python train.py --n_layer=8 --d_model=256 --n_head=4 --n_kv_head=4 --head_dim=64 --d_mlp=1024 --vocab_size=512 --activation="gelu" --norm="layernorm" --norm_place="pre" --norm_eps=1e-05 --positions="learned" --qk_norm=false --attn_scale=0.125 --bias="none" --tie_embeddings=false --parallel_block=false --init="trunc" --init_std_qkv=0.0255 --init_std_o=0.0 --init_std_up=0.0255 --init_std_down=0.0 --init_mimetic=0.7 --optimizer="soap_variant" --lr=0.00507 --beta1=0.95 --beta2=0.98 --weight_decay=0.11 --lr_head=0.0105 --grad_clip=1.0 --warmup_steps=200 --schedule="wsd" --decay_fraction=0.875 --decay_shape="linear" --final_lr_fraction=0.0 --batch_tokens=131072 --seq_len=128 --doc_mask=true --train_tokens=457200000 --steps=3489 --dataset="wikipedia_en"
Each number is 200 + 40 x the weight over its row's rms, rounded and kept within 0 to 999. Layers, rows and columns count from 0. The size before them is the row's rms in percent of the matrix's.

# o: layer 5 attention output (transposed), 256x256, rms 0.121, rows 136-162, columns 128-255
# v: layer 5 attention value, 256x256, rms 0.142, rows 137-163, columns 128-255
o136,095,183,210,239,207,190,170,250,253,231,269,177,203,191,240,148,182,262,288,228,279,214,243,250,217,200,114,245,211,289,222,215,229,104,193,193,210,193,196,271,200,235,184,154,171,273,152,134,219,242,225,172,183,203,155,253,221,238,182,162,187,260,182,245,102,187,181,224,261,222,249,145,230,165,202,144,182,205,155,189,197,182,269,242,150,197,209,172,190,235,202,137,195,189,251,154,133,190,177,233,201,216,147,246,177,229,206,224,229,212,211,254,167,169,217,164,202,256,152,196,211,182,168,199,176,216,193,243,181
v137,096,143,223,217,158,137,187,208,170,205,145,149,212,238,203,300,203,157,177,238,226,142,177,243,267,195,220,223,211,198,234,257,184,261,177,141,231,253,162,187,175,214,275,194,230,167,227,192,185,164,175,244,222,194,247,183,182,216,116,172,250,214,184,169,202,156,218,237,165,211,204,244,188,183,184,220,170,239,142,179,155,236,171,223,123,240,171,213,211,199,167,268,272,250,263,170,202,203,249,161,210,209,198,222,221,185,214,211,201,232,204,192,168,198,143,214,249,221,225,167,151,198,144,213,163,205,213,218,223
o137,096,289,172,224,196,216,216,218,244,240,220,253,240,255,204,120,237,196,235,176,212,237,174,190,75,212,116,213,248,232,221,183,184,193,235,209,214,213,214,164,279,151,230,218,250,137,209,269,126,202,182,159,224,151,171,193,270,132,239,160,141,199,149,228,164,177,207,247,189,213,143,192,224,260,196,226,244,212,226,202,192,227,160,195,179,183,242,217,149,142,175,181,161,162,222,187,217,164,139,202,271,193,259,230,199,240,214,199,196,235,196,288,214,194,235,194,263,161,172,202,251,158,228,210,220,192,206,240,209
v138,106,225,212,135,261,165,201,187,215,77,192,217,199,218,211,162,255,286,149,256,205,143,252,240,158,246,211,205,117,170,157,235,176,248,206,206,225,185,174,199,247,205,196,223,242,165,183,206,215,186,123,156,150,129,212,208,157,209,150,209,166,188,205,202,232,265,198,119,263,186,191,195,167,208,180,293,227,176,254,277,216,268,123,242,121,211,146,268,152,241,153,225,188,230,170,204,212,180,239,246,166,226,164,184,245,179,185,157,179,261,228,207,231,208,271,247,203,221,186,194,170,157,112,240,199,159,221,167,259
o138,110,217,229,206,223,246,188,223,202,195,118,239,144,251,240,240,208,231,211,133,181,212,210,193,261,183,238,205,244,111,239,216,187,205,170,208,214,200,280,235,180,191,228,206,205,253,168,281,184,156,235,247,189,141,205,202,204,188,231,180,168,112,209,135,232,219,197,180,119,188,164,262,158,175,181,200,221,169,121,154,206,196,233,186,229,273,276,201,299,233,238,249,248,201,152,154,191,227,207,144,275,232,227,165,200,197,280,186,173,197,141,309,200,284,228,229,208,261,218,233,158,207,224,194,230,199,141,223,203
v139,088,171,158,151,164,239,185,153,147,237,261,205,128,273,198,224,238,228,213,155,190,215,229,170,257,215,129,194,155,169,136,173,200,226,189,156,178,102,229,260,199,205,244,215,192,222,197,193,113,218,201,266,239,206,188,168,198,193,194,229,142,202,188,208,237,157,281,238,213,277,122,202,214,204,199,239,204,228,283,230,192,115,256,223,158,205,265,206,243,190,182,255,162,145,205,197,216,201,196,199,230,201,210,165,171,194,132,175,222,192,179,227,150,256,184,220,138,154,250,255,206,170,161,123,200,145,209,251,290
o139,093,186,180,183,216,169,223,234,49,241,136,205,225,203,254,215,167,205,245,174,73,196,223,245,220,213,141,206,239,191,192,255,237,231,193,162,221,218,138,190,198,261,203,232,267,251,205,147,210,276,144,273,206,175,141,240,159,251,184,162,231,157,227,157,234,120,146,208,238,258,179,229,173,198,194,215,216,187,165,222,280,201,174,252,222,221,192,122,300,162,214,154,252,154,191,154,229,181,195,172,177,203,238,240,217,236,245,156,221,179,189,187,160,191,216,203,205,168,157,210,226,241,223,204,200,207,195,201,179
v140,093,160,160,184,174,196,234,163,277,301,158,222,209,174,294,243,234,207,188,168,185,257,166,177,231,207,208,176,252,227,250,151,189,169,169,219,167,205,220,132,223,226,170,144,171,202,132,245,160,176,197,174,140,160,226,163,200,173,245,228,194,207,223,225,100,176,266,181,216,163,231,184,222,269,195,231,240,174,113,185,173,214,253,184,132,207,198,302,197,181,150,170,320,181,139,274,243,192,174,248,175,230,219,209,174,227,195,197,196,214,203,191,163,212,143,239,138,217,189,141,212,256,216,240,248,179,221,137,238
o140,102,186,283,224,232,182,141,159,173,156,264,201,217,236,77,187,217,185,234,236,171,168,247,190,180,218,197,267,187,186,244,200,285,237,213,211,208,276,190,171,130,108,155,241,253,139,233,229,153,217,254,175,215,250,197,249,243,213,214,169,157,279,269,54,154,280,145,239,188,219,212,263,273,160,171,131,182,202,206,187,197,201,97,235,197,168,167,162,201,270,214,210,140,198,154,179,178,134,232,127,175,149,175,184,171,138,166,233,201,202,220,207,204,207,178,137,192,216,229,194,263,160,109,181,217,180,206,171,197
v141,092,150,203,192,142,175,214,175,262,204,109,170,154,229,214,281,161,177,214,198,215,201,213,152,216,217,185,264,228,213,221,221,177,212,122,117,202,224,130,218,240,182,176,148,180,233,176,264,194,250,189,217,199,243,199,185,246,162,236,210,158,231,290,182,147,134,207,138,200,149,253,257,187,174,204,168,189,188,250,174,159,214,184,174,166,268,159,202,208,201,136,206,206,189,168,217,211,287,196,207,266,116,203,179,203,233,267,187,124,163,195,185,259,266,222,165,282,277,222,266,196,230,191,196,260,164,205,206,168
o141,095,198,198,236,194,166,202,236,186,129,265,216,250,157,216,122,252,241,277,220,217,192,188,221,181,235,200,242,177,150,217,93,216,133,240,207,278,198,200,169,222,166,231,237,211,170,142,255,156,194,186,213,238,144,256,198,163,224,228,201,165,164,218,121,276,197,194,266,206,187,217,158,205,232,190,230,179,206,154,272,178,196,166,236,198,134,248,221,196,211,268,206,241,193,257,215,239,206,207,150,154,215,176,218,209,152,119,154,183,248,171,184,135,210,155,196,165,179,205,219,260,231,211,206,151,119,139,205,168
v142,099,182,140,183,215,178,210,245,167,183,240,180,146,180,171,191,159,197,219,140,260,261,202,170,295,247,163,152,124,204,253,157,172,294,208,169,187,186,265,164,216,227,164,173,226,239,183,243,205,252,192,162,227,195,162,186,175,200,214,213,254,181,222,131,223,242,206,160,189,134,173,136,229,194,284,197,213,197,225,158,178,192,170,240,214,154,218,214,282,187,207,214,223,162,271,143,257,193,302,114,262,188,169,199,144,223,179,218,215,192,144,133,214,297,167,187,199,148,240,241,124,208,254,171,204,163,228,267,201
o142,098,209,150,173,202,204,141,172,241,236,229,155,200,196,243,205,222,223,181,245,192,181,246,228,154,171,196,231,207,182,113,189,125,184,121,278,194,221,113,217,170,234,236,179,185,211,263,197,242,167,145,214,164,193,254,142,216,202,156,189,137,194,228,110,187,265,198,277,211,143,207,233,235,146,230,223,225,185,183,167,261,204,247,259,176,206,184,161,198,219,243,173,225,206,167,212,242,161,96,221,205,204,256,225,169,258,254,154,109,121,220,162,177,253,257,196,158,212,233,181,252,206,140,159,169,154,180,175,174
v143,100,217,236,239,254,139,186,192,216,135,204,135,218,178,189,222,202,134,106,182,116,190,203,190,172,210,221,212,256,158,155,275,206,195,243,197,231,158,230,235,236,240,211,218,171,311,156,181,259,178,196,255,203,222,192,196,254,284,137,251,206,214,252,214,214,198,185,210,238,207,192,213,183,234,202,245,184,176,161,240,178,257,212,156,196,217,242,199,210,241,242,116,189,173,192,214,208,181,243,183,209,243,197,249,169,201,259,196,212,170,190,188,212,168,190,157,170,213,146,200,81,227,230,150,221,191,287,141,256
o143,098,199,231,212,193,285,196,154,183,203,124,204,178,199,205,103,242,176,178,160,286,222,238,214,153,197,255,159,154,200,218,157,147,189,236,230,240,194,269,190,102,246,239,213,233,162,216,154,216,209,227,113,273,197,279,215,233,144,260,234,187,162,184,209,259,227,212,211,212,195,201,160,134,187,148,169,162,178,202,181,179,189,210,226,207,174,232,235,195,195,191,208,214,256,213,185,170,206,205,228,239,166,200,100,219,166,222,144,167,117,206,193,220,194,221,207,166,255,248,144,225,242,262,247,234,249,175,150,228
v144,093,216,242,171,215,167,174,145,222,245,185,183,215,227,269,174,194,202,95,165,251,200,260,214,210,222,271,181,159,218,246,231,213,108,209,271,220,216,190,208,115,263,271,163,230,193,133,164,167,264,215,248,205,161,249,209,182,210,211,191,257,204,143,167,130,209,143,191,230,63,282,182,160,161,141,209,264,211,250,229,145,216,176,166,219,183,268,237,225,177,184,215,193,207,179,141,156,202,178,251,189,192,176,264,266,220,172,212,182,203,179,237,219,155,198,191,220,219,277,210,125,272,137,158,231,146,249,207,219
o144,094,240,210,232,254,221,117,148,156,218,236,188,134,228,168,283,223,197,249,236,229,255,172,175,141,194,198,211,252,201,171,153,199,212,258,199,168,185,201,227,103,255,169,174,292,220,229,239,257,114,181,228,288,201,219,158,214,233,191,204,194,252,197,202,174,202,177,185,250,215,180,226,184,321,226,244,222,149,238,246,223,216,152,179,197,246,227,173,180,228,214,172,213,255,248,230,203,200,187,179,189,218,171,241,172,186,276,233,241,160,227,274,132,167,175,154,158,211,174,251,210,235,182,122,191,173,175,214,221
v145,090,180,252,138,203,304,152,204,225,179,272,264,173,163,238,237,246,217,208,188,188,181,206,183,235,197,206,173,206,243,212,235,147,180,192,184,258,211,181,265,232,207,158,183,222,198,197,269,220,142,201,244,178,235,274,216,207,180,208,201,191,187,217,218,180,231,202,218,197,190,137,160,149,230,87,194,192,243,232,170,215,151,200,153,200,142,223,197,190,200,226,198,153,197,167,257,239,262,190,202,174,199,264,241,175,338,223,237,217,214,212,101,207,177,142,247,236,187,203,126,190,152,211,177,188,296,174,232,195
o145,093,191,85,230,261,195,228,190,225,153,188,163,225,184,129,198,204,145,154,184,201,194,231,231,158,230,195,202,237,196,215,173,233,207,263,176,184,262,118,197,157,211,212,174,167,199,261,158,134,257,235,130,211,141,192,250,187,189,190,221,190,252,238,95,202,159,205,271,209,201,192,213,196,208,211,196,247,195,199,159,153,313,222,201,246,222,165,293,236,244,200,212,252,199,229,171,101,198,260,168,224,251,183,269,199,122,173,155,159,210,188,282,211,185,271,252,203,154,262,214,178,248,189,221,197,198,202,131,158
v146,098,194,167,171,148,197,235,188,136,200,229,169,273,158,194,267,212,147,213,208,159,242,204,197,210,201,174,198,261,191,173,161,234,195,158,228,249,160,231,169,174,161,178,208,232,133,266,185,184,137,233,256,151,139,258,195,157,148,185,279,233,211,180,153,210,172,186,141,196,186,160,175,212,194,235,238,196,183,140,218,246,216,248,121,259,220,200,121,190,248,195,220,194,204,167,200,106,180,226,222,182,177,182,164,194,105,277,238,243,147,234,316,220,161,232,184,278,144,222,193,238,158,192,228,177,165,152,201,188
o146,100,191,203,225,229,301,121,246,182,232,263,148,176,260,181,242,193,210,184,201,173,210,120,177,195,175,258,155,134,249,180,235,186,170,161,227,207,110,140,198,163,182,215,179,206,205,158,231,152,207,195,170,126,230,175,238,212,194,219,153,132,199,166,260,170,190,191,209,205,190,184,243,252,169,242,172,232,147,233,264,204,243,198,229,175,181,224,285,219,149,188,264,161,232,216,253,214,191,160,219,233,200,211,169,230,240,96,172,170,269,138,177,222,200,246,202,185,246,148,213,193,260,260,172,285,297,211,214,191
v147,103,143,192,283,199,163,221,172,151,136,195,207,220,177,238,172,167,213,210,215,203,279,208,251,213,163,226,216,137,194,169,302,218,190,191,232,184,188,196,228,198,210,185,172,195,229,270,201,172,123,276,283,204,254,156,169,134,197,206,294,202,196,232,262,184,224,223,189,210,275,180,206,246,214,228,217,191,188,203,184,191,234,177,190,232,267,206,116,106,218,213,198,115,224,300,243,200,183,172,134,242,193,193,186,216,126,151,171,200,166,201,180,174,237,185,239,160,156,230,257,185,273,152,158,229,98,144,97,183
o147,106,201,244,231,229,285,171,225,192,170,205,157,165,175,196,217,192,197,235,207,184,104,302,257,219,244,223,200,179,121,220,224,262,244,179,147,233,203,226,200,240,229,194,172,232,182,214,137,237,187,181,170,208,190,224,224,197,206,202,199,247,186,228,214,230,126,245,133,214,199,154,203,156,133,148,145,201,218,268,238,266,123,206,189,285,214,203,224,178,262,139,275,239,165,107,155,219,236,189,323,158,223,198,192,201,225,239,135,188,178,228,255,144,174,225,187,134,160,176,179,235,255,219,174,259,216,241,249,194
v148,086,246,138,146,241,127,172,181,202,175,167,209,197,132,196,222,197,145,269,222,241,202,184,181,184,152,232,161,223,247,264,277,233,134,182,203,239,197,232,285,220,220,208,180,206,134,198,232,100,178,235,197,209,253,199,179,204,281,152,195,216,247,131,175,139,222,208,216,173,273,173,104,204,159,197,205,176,163,260,212,218,193,192,176,142,163,258,269,164,233,220,179,177,215,171,156,101,179,188,224,145,204,202,154,168,294,181,204,188,213,224,188,205,207,224,181,218,199,195,205,181,177,174,185,251,200,159,196,206
o148,095,181,272,223,187,168,193,230,219,140,227,245,199,163,133,213,254,116,158,149,243,157,205,192,255,159,197,234,182,199,191,240,218,197,240,149,165,192,175,203,173,275,228,197,188,265,209,171,302,184,269,212,323,189,188,154,273,209,175,158,200,184,214,291,189,173,166,158,257,186,100,302,162,182,165,186,207,167,209,235,239,214,178,193,213,194,213,161,225,237,229,240,174,248,265,183,204,196,148,155,204,182,294,238,190,179,206,227,248,173,181,160,195,221,175,176,112,222,184,267,192,254,188,222,224,222,253,191,234
v149,092,191,208,271,121,185,213,203,212,195,130,147,143,287,202,235,165,173,186,203,304,192,146,231,230,236,130,216,98,197,223,222,159,142,235,251,182,186,223,168,172,173,227,166,205,257,139,241,215,167,187,206,227,178,168,227,233,268,169,163,170,210,224,183,283,191,283,178,237,205,155,197,169,201,223,218,122,196,214,196,220,160,187,199,159,213,163,177,162,234,185,161,215,209,168,112,200,246,265,193,194,206,132,184,172,251,189,142,203,227,246,239,220,270,255,214,189,247,175,196,190,190,160,220,160,230,114,165,194
o149,095,177,215,214,113,174,205,128,191,166,213,177,261,162,198,177,177,261,193,177,212,295,261,255,233,216,262,227,222,213,212,154,189,241,198,240,206,169,200,209,215,223,239,269,227,247,157,181,220,229,243,208,183,177,203,197,241,262,177,209,221,234,143,250,212,143,139,172,241,226,242,131,200,169,244,190,257,255,150,134,230,220,213,208,162,141,152,117,201,126,200,291,202,141,275,130,189,187,160,209,225,226,224,175,163,157,189,232,152,235,215,179,220,200,215,131,226,240,206,209,156,190,216,197,153,229,190,190,201
v150,101,167,200,213,173,206,186,166,241,220,257,165,88,197,257,211,150,227,207,144,200,203,165,217,135,196,146,178,245,187,202,132,160,185,266,219,141,199,111,199,205,215,119,176,216,266,235,168,201,236,242,140,220,196,153,208,216,144,216,246,211,179,169,186,227,142,141,168,140,239,210,224,213,101,212,199,209,258,107,222,164,165,291,195,241,172,205,114,210,261,236,130,180,211,173,151,210,202,261,165,207,138,210,256,266,190,232,247,282,131,169,219,215,213,258,152,180,170,204,222,262,229,245,112,209,244,237,222,183
o150,107,307,233,242,186,190,117,245,179,247,211,222,239,182,212,162,210,173,192,226,224,204,201,186,165,220,196,185,164,219,211,225,193,225,202,99,204,275,219,214,139,225,233,125,209,204,190,222,232,197,267,238,195,284,169,217,196,257,266,130,208,165,256,361,188,190,205,232,242,224,197,134,225,243,151,211,212,180,200,175,189,181,205,273,214,213,166,204,119,214,253,206,191,263,188,203,171,252,242,256,150,150,201,121,230,230,212,257,195,235,217,181,194,155,206,177,227,156,212,153,161,238,286,242,215,188,181,220,214
v151,092,151,201,175,185,178,178,291,103,216,190,161,132,202,196,156,152,209,152,159,169,205,270,168,208,245,233,193,202,170,133,243,211,210,244,243,183,225,177,189,207,231,259,271,283,245,195,148,208,262,219,165,125,171,173,184,164,218,205,204,134,180,163,216,249,294,181,205,218,159,193,132,210,268,105,164,198,226,162,218,226,174,235,207,193,193,235,286,199,182,134,161,143,146,207,267,200,216,184,219,169,195,199,199,191,147,107,221,252,230,189,169,178,165,206,191,123,211,203,229,193,275,217,170,108,208,229,170,206
o151,091,214,212,235,176,255,186,146,243,184,185,104,183,199,248,221,228,155,236,163,257,135,214,232,195,272,204,226,206,158,129,156,214,217,188,143,155,223,260,228,117,116,204,140,171,159,213,214,160,167,136,227,281,221,243,248,262,228,188,241,238,126,179,160,203,172,239,242,169,213,172,255,216,255,268,271,208,170,163,132,197,202,259,190,221,204,264,206,134,160,175,208,165,233,183,242,179,141,244,266,257,219,157,134,224,252,248,141,210,200,241,134,191,253,161,181,248,225,163,169,144,170,201,194,228,236,188,150,125
v152,086,206,266,238,193,191,208,222,166,248,163,280,248,217,192,194,122,123,208,191,175,196,237,258,179,248,179,260,195,284,100,176,225,219,205,86,149,182,177,150,279,206,209,219,173,152,128,182,196,182,232,283,201,219,234,209,180,165,218,174,200,195,257,219,157,202,210,201,242,246,144,172,226,164,181,161,183,214,238,228,185,155,220,151,253,239,219,123,238,168,163,192,160,216,212,209,215,150,235,215,214,204,188,236,256,198,194,315,189,243,207,191,173,155,179,204,206,160,212,191,189,263,202,207,239,228,234,192,240
o152,095,158,181,101,174,169,167,143,197,240,239,119,178,242,263,154,208,233,230,147,265,228,150,200,180,181,203,192,173,276,144,246,248,184,192,290,174,199,191,165,222,208,153,169,159,110,186,141,170,161,236,212,157,196,120,238,229,191,153,239,232,273,253,229,239,177,158,198,206,129,244,165,205,216,224,204,215,214,237,215,227,221,192,154,221,196,174,228,209,249,230,255,125,178,234,272,180,261,220,160,252,168,98,179,228,189,246,216,166,181,170,191,184,182,200,241,169,156,193,236,190,288,205,212,206,200,182,222,153
v153,099,120,195,236,226,123,229,186,278,208,222,136,219,161,192,235,195,200,169,211,235,207,208,191,237,199,187,152,113,228,251,246,222,176,187,176,206,256,171,167,147,271,219,166,212,258,224,186,208,191,210,169,199,253,152,250,136,165,201,201,230,204,253,230,154,193,184,175,171,259,183,174,206,220,234,206,207,182,157,187,177,182,213,195,308,190,163,216,178,154,162,302,234,196,237,154,155,201,248,205,231,148,127,203,161,223,203,222,241,184,231,146,155,251,188,305,95,181,209,236,165,259,255,226,220,231,190,199,188
o153,099,259,176,201,274,213,209,201,244,170,192,208,147,226,198,225,213,152,172,215,196,176,195,225,236,229,230,253,285,238,231,200,238,175,151,182,241,169,219,211,189,276,297,209,149,144,200,140,237,204,154,190,257,144,211,241,268,177,251,263,247,217,212,125,216,198,182,205,157,185,133,231,246,192,133,173,146,221,228,155,182,162,259,243,209,142,183,217,122,286,178,165,172,168,151,195,244,189,150,216,208,158,206,196,220,180,184,242,192,176,212,147,206,252,186,141,256,242,204,126,179,201,200,163,204,217,186,146,195
v154,091,208,148,270,204,180,196,181,203,175,239,187,238,197,174,135,241,279,185,63,205,150,131,163,228,204,190,163,232,258,164,200,176,209,166,231,195,214,177,171,215,257,174,132,271,171,215,205,216,204,176,243,178,211,183,207,154,182,257,179,242,122,172,224,153,198,200,260,237,195,192,250,120,266,173,248,169,212,142,162,167,198,176,209,233,175,189,185,168,274,170,238,226,235,208,207,212,170,194,164,132,218,176,237,242,241,127,159,273,170,201,128,214,200,325,212,176,186,261,198,171,265,176,192,187,233,155,169,212
o154,094,242,246,184,276,182,243,178,256,201,228,186,197,193,172,202,186,197,199,352,217,205,166,226,82,209,216,214,147,208,195,166,175,285,148,182,198,179,180,212,221,285,214,132,189,204,182,186,204,233,259,209,242,184,197,184,245,222,134,248,157,160,221,179,188,137,164,175,206,239,269,209,216,170,206,192,160,215,226,221,149,181,245,243,212,189,240,187,192,209,226,246,189,196,141,198,215,182,224,211,341,217,237,305,220,187,235,206,244,234,251,105,192,181,184,154,234,180,154,232,247,152,189,251,256,202,259,206,164
v155,092,96,159,245,206,220,134,198,224,199,179,181,211,239,204,136,201,233,199,177,201,265,191,218,251,214,236,161,191,220,207,210,197,210,181,279,290,208,246,284,208,211,184,205,199,260,201,221,249,202,211,145,195,165,185,272,182,305,235,187,242,187,153,152,189,275,147,118,142,219,170,208,195,253,161,219,172,178,236,200,201,194,161,261,188,301,262,211,159,250,256,214,213,187,161,208,140,260,181,145,176,201,256,151,159,247,207,257,237,150,265,139,173,237,175,188,253,188,241,266,157,273,158,163,189,184,211,141,181
o155,095,230,183,206,201,204,293,223,245,179,328,272,175,254,149,223,197,229,143,242,160,222,286,221,175,187,235,224,160,211,137,159,273,216,153,217,166,186,160,184,115,210,144,157,175,183,205,176,215,226,316,179,259,219,180,175,220,185,125,138,290,177,218,187,209,172,199,277,174,234,200,113,70,73,205,193,220,210,188,150,175,237,250,162,221,170,207,160,246,227,225,167,256,223,256,181,240,183,203,181,208,235,151,226,244,176,197,194,220,167,162,229,172,224,250,192,205,221,201,156,202,179,199,212,175,168,194,233,165
v156,099,231,154,224,209,167,224,274,281,186,151,183,212,230,185,208,226,209,206,184,179,185,174,239,185,214,173,180,188,232,147,130,91,215,176,178,166,174,227,157,208,175,205,221,167,153,174,241,230,205,222,249,189,181,108,134,181,205,193,199,114,197,180,181,238,203,298,203,236,181,226,212,222,239,224,197,180,224,163,171,223,167,239,183,263,244,177,143,188,235,166,250,141,216,288,126,191,159,218,183,134,173,175,201,146,203,182,162,308,188,174,194,163,202,187,213,224,164,236,164,227,198,248,200,174,191,224,117,252
o156,104,187,243,199,153,231,237,165,183,237,217,206,151,153,164,208,151,198,284,215,173,211,243,232,189,202,239,218,254,248,229,224,230,211,247,205,269,201,235,207,145,209,179,206,222,187,138,179,196,265,200,174,225,259,227,289,152,220,197,227,149,181,280,327,156,194,144,170,170,165,214,266,185,151,249,238,184,118,237,124,205,180,243,261,113,143,203,199,189,207,229,279,260,183,146,277,257,177,233,212,220,255,194,180,162,163,238,229,190,200,216,165,195,254,148,201,180,170,190,232,134,230,203,162,150,196,243,194,186
v157,101,177,211,267,199,185,232,171,159,183,164,224,139,176,229,143,156,186,118,157,216,177,180,161,190,199,202,248,133,168,191,222,178,183,228,238,134,111,133,197,201,237,284,211,268,175,192,154,200,187,202,258,225,217,177,199,207,231,92,190,242,223,161,199,209,149,121,144,191,172,184,242,222,226,215,189,131,179,218,216,199,217,169,165,186,247,87,213,190,201,251,191,194,175,206,179,196,224,203,147,258,207,192,247,226,216,271,222,256,224,245,216,181,139,172,161,294,185,268,240,88,234,182,257,152,195,220,245,201
o157,103,265,225,153,187,212,222,154,146,214,232,192,182,185,219,249,190,221,162,203,223,179,174,152,163,235,217,252,264,207,149,143,181,217,302,172,235,104,220,235,230,201,180,205,164,216,193,210,255,161,138,145,155,254,199,207,138,149,223,150,141,169,186,199,168,187,256,213,229,169,280,183,230,168,190,194,207,225,181,196,197,199,252,328,182,193,234,188,207,184,157,194,114,166,255,157,227,190,205,232,186,242,197,152,298,146,204,244,253,214,189,296,164,205,210,252,159,195,200,156,238,212,234,260,189,219,165,273,250
v158,086,194,211,245,222,238,180,206,232,175,226,205,210,228,186,229,214,236,161,227,172,190,252,212,263,218,198,207,132,264,210,210,202,209,252,241,264,283,264,189,212,164,204,231,110,175,165,161,162,183,245,152,159,163,219,218,214,201,179,204,155,134,223,212,188,212,171,231,203,239,197,147,186,227,126,230,236,202,223,202,223,251,186,185,140,227,211,177,226,235,273,176,233,269,179,210,200,178,258,185,133,179,282,153,275,140,185,146,172,190,179,162,241,169,227,193,208,227,256,201,128,159,188,102,130,232,238,190,235
o158,094,260,149,265,232,154,268,159,225,216,167,150,130,190,261,199,205,164,177,202,246,179,135,260,182,243,201,179,212,150,295,271,233,255,186,274,169,188,160,189,68,160,175,215,267,202,302,133,182,175,162,201,189,224,149,205,100,157,211,227,270,220,205,216,239,222,221,158,191,161,192,161,219,191,230,192,193,260,174,137,181,190,254,225,221,237,241,187,230,182,182,217,240,193,202,241,155,210,185,163,189,206,254,224,158,255,211,223,256,155,233,229,143,175,161,219,226,201,162,159,227,113,171,254,216,180,200,207,156
v159,107,169,155,170,207,288,168,182,157,192,215,217,261,184,120,169,215,236,169,207,249,186,117,259,241,263,136,174,158,213,174,198,123,243,144,172,193,182,196,157,205,211,203,137,219,139,249,177,294,195,208,214,208,182,148,214,210,162,238,219,104,203,149,189,235,229,180,164,178,201,212,220,168,164,248,169,140,242,283,170,268,156,253,198,242,212,92,174,184,207,184,263,184,171,207,247,176,206,263,242,161,203,165,189,236,231,193,185,250,137,145,185,214,194,277,167,211,211,257,177,227,196,210,210,209,164,158,188,210
o159,101,153,105,209,139,164,220,208,228,217,190,170,219,185,247,222,218,231,177,227,100,187,272,244,218,203,236,222,255,235,185,176,205,194,155,172,207,138,114,245,256,221,141,141,140,168,172,202,160,129,182,228,167,213,211,201,183,260,241,80,220,176,244,227,230,182,230,235,167,183,114,283,144,222,259,173,182,202,218,199,237,263,209,252,157,222,171,181,261,202,232,209,103,169,157,281,248,188,158,172,187,304,168,216,198,175,193,153,234,267,239,235,194,213,211,228,190,184,195,245,218,118,225,213,235,256,175,179,240
v160,103,200,177,213,210,223,217,182,251,240,208,222,266,141,257,143,207,245,207,233,293,218,272,184,147,206,281,172,220,203,196,200,207,122,304,173,201,209,181,243,217,244,259,236,167,168,176,201,209,161,186,247,195,282,219,247,208,236,145,209,223,177,213,180,218,248,216,179,233,129,195,183,156,166,177,154,226,194,221,240,157,187,164,245,225,155,186,140,233,194,172,215,274,266,291,239,204,161,182,241,224,252,108,179,195,221,235,184,207,182,228,201,194,188,235,210,157,161,143,232,136,194,230,226,233,154,224,213,217
o160,103,232,177,190,180,167,231,170,242,255,127,184,184,191,158,203,122,186,234,286,192,243,230,251,347,164,197,200,203,231,169,175,206,143,149,129,152,209,169,209,135,199,249,141,197,173,208,202,251,148,250,161,240,180,235,152,144,224,314,210,194,233,191,160,203,255,165,141,201,266,274,200,198,285,212,170,175,206,233,206,177,271,195,134,195,249,249,229,205,258,203,223,190,229,163,186,217,287,192,197,196,185,204,208,195,167,106,204,135,167,128,208,223,190,228,161,167,201,107,246,182,234,233,231,190,196,193,238,219
v161,093,211,148,148,238,246,200,239,236,161,201,172,249,236,152,201,209,179,209,292,172,254,211,231,241,265,182,176,216,189,158,229,123,176,243,203,208,247,223,229,188,232,255,218,166,177,240,170,287,226,200,162,186,192,204,209,182,205,232,136,205,197,188,200,253,157,213,303,139,152,188,136,156,154,179,153,260,223,271,177,180,169,245,301,204,168,191,125,174,133,235,200,188,233,226,279,142,197,225,172,203,226,171,224,172,190,149,141,210,133,167,208,250,214,282,207,223,199,203,176,232,168,219,174,187,234,238,186,178
o161,095,153,167,144,182,179,257,157,234,154,213,164,146,122,253,221,211,178,230,150,174,189,249,160,222,192,184,176,200,179,173,171,248,288,167,176,100,211,136,150,158,231,211,188,292,273,167,213,140,205,220,234,215,171,198,230,85,222,176,209,184,211,142,220,220,282,153,261,155,209,226,246,151,216,134,226,195,186,193,235,227,170,199,213,240,215,245,225,225,178,207,211,194,237,164,152,200,196,198,247,131,212,229,243,229,217,239,247,174,211,165,161,222,201,136,208,255,178,205,303,175,140,219,213,222,270,159,114,265
v162,091,124,211,222,216,209,128,166,191,196,169,202,142,234,140,313,228,181,273,244,93,210,265,202,185,218,203,250,253,197,225,199,167,223,218,218,206,170,224,159,194,199,220,265,202,210,164,139,200,193,198,217,218,161,222,192,215,169,190,156,214,211,222,183,208,190,221,256,189,205,293,179,260,226,177,224,205,161,244,259,179,166,141,197,248,189,195,266,157,203,244,138,235,153,145,152,220,185,196,128,214,139,240,212,225,276,209,222,160,186,243,202,205,279,188,141,238,209,191,242,256,260,273,130,262,212,176,270,169
o162,100,223,246,225,202,162,163,179,214,208,186,177,161,193,194,222,222,157,269,256,206,205,169,213,184,204,207,171,197,124,170,176,192,158,209,193,188,254,162,253,219,194,155,150,169,153,266,175,157,234,168,221,198,206,217,191,180,264,201,137,197,157,163,216,168,233,198,210,272,181,207,158,104,152,197,206,169,178,164,210,171,171,288,262,174,103,169,136,252,210,107,182,150,227,136,196,223,224,188,218,181,188,236,128,208,210,200,203,223,150,206,253,188,154,159,285,125,260,181,133,209,143,197,139,148,253,199,141,212
v163,096,193,201,202,147,203,231,52,187,264,208,301,229,216,221,229,263,252,197,152,164,181,171,249,130,165,144,280,200,189,234,183,191,130,183,220,178,126,182,171,199,265,201,239,259,220,266,189,230,224,183,209,316,220,145,244,274,170,211,168,220,218,169,219,215,262,104,140,197,225,155,176,129,166,171,161,195,256,242,276,252,229,223,174,164,198,154,197,146,273,188,147,228,180,165,226,197,197,203,250,220,239,177,310,191,172,221,182,208,202,147,202,172,211,244,254,229,253,155,183,272,166,228,215,213,201,192,184,164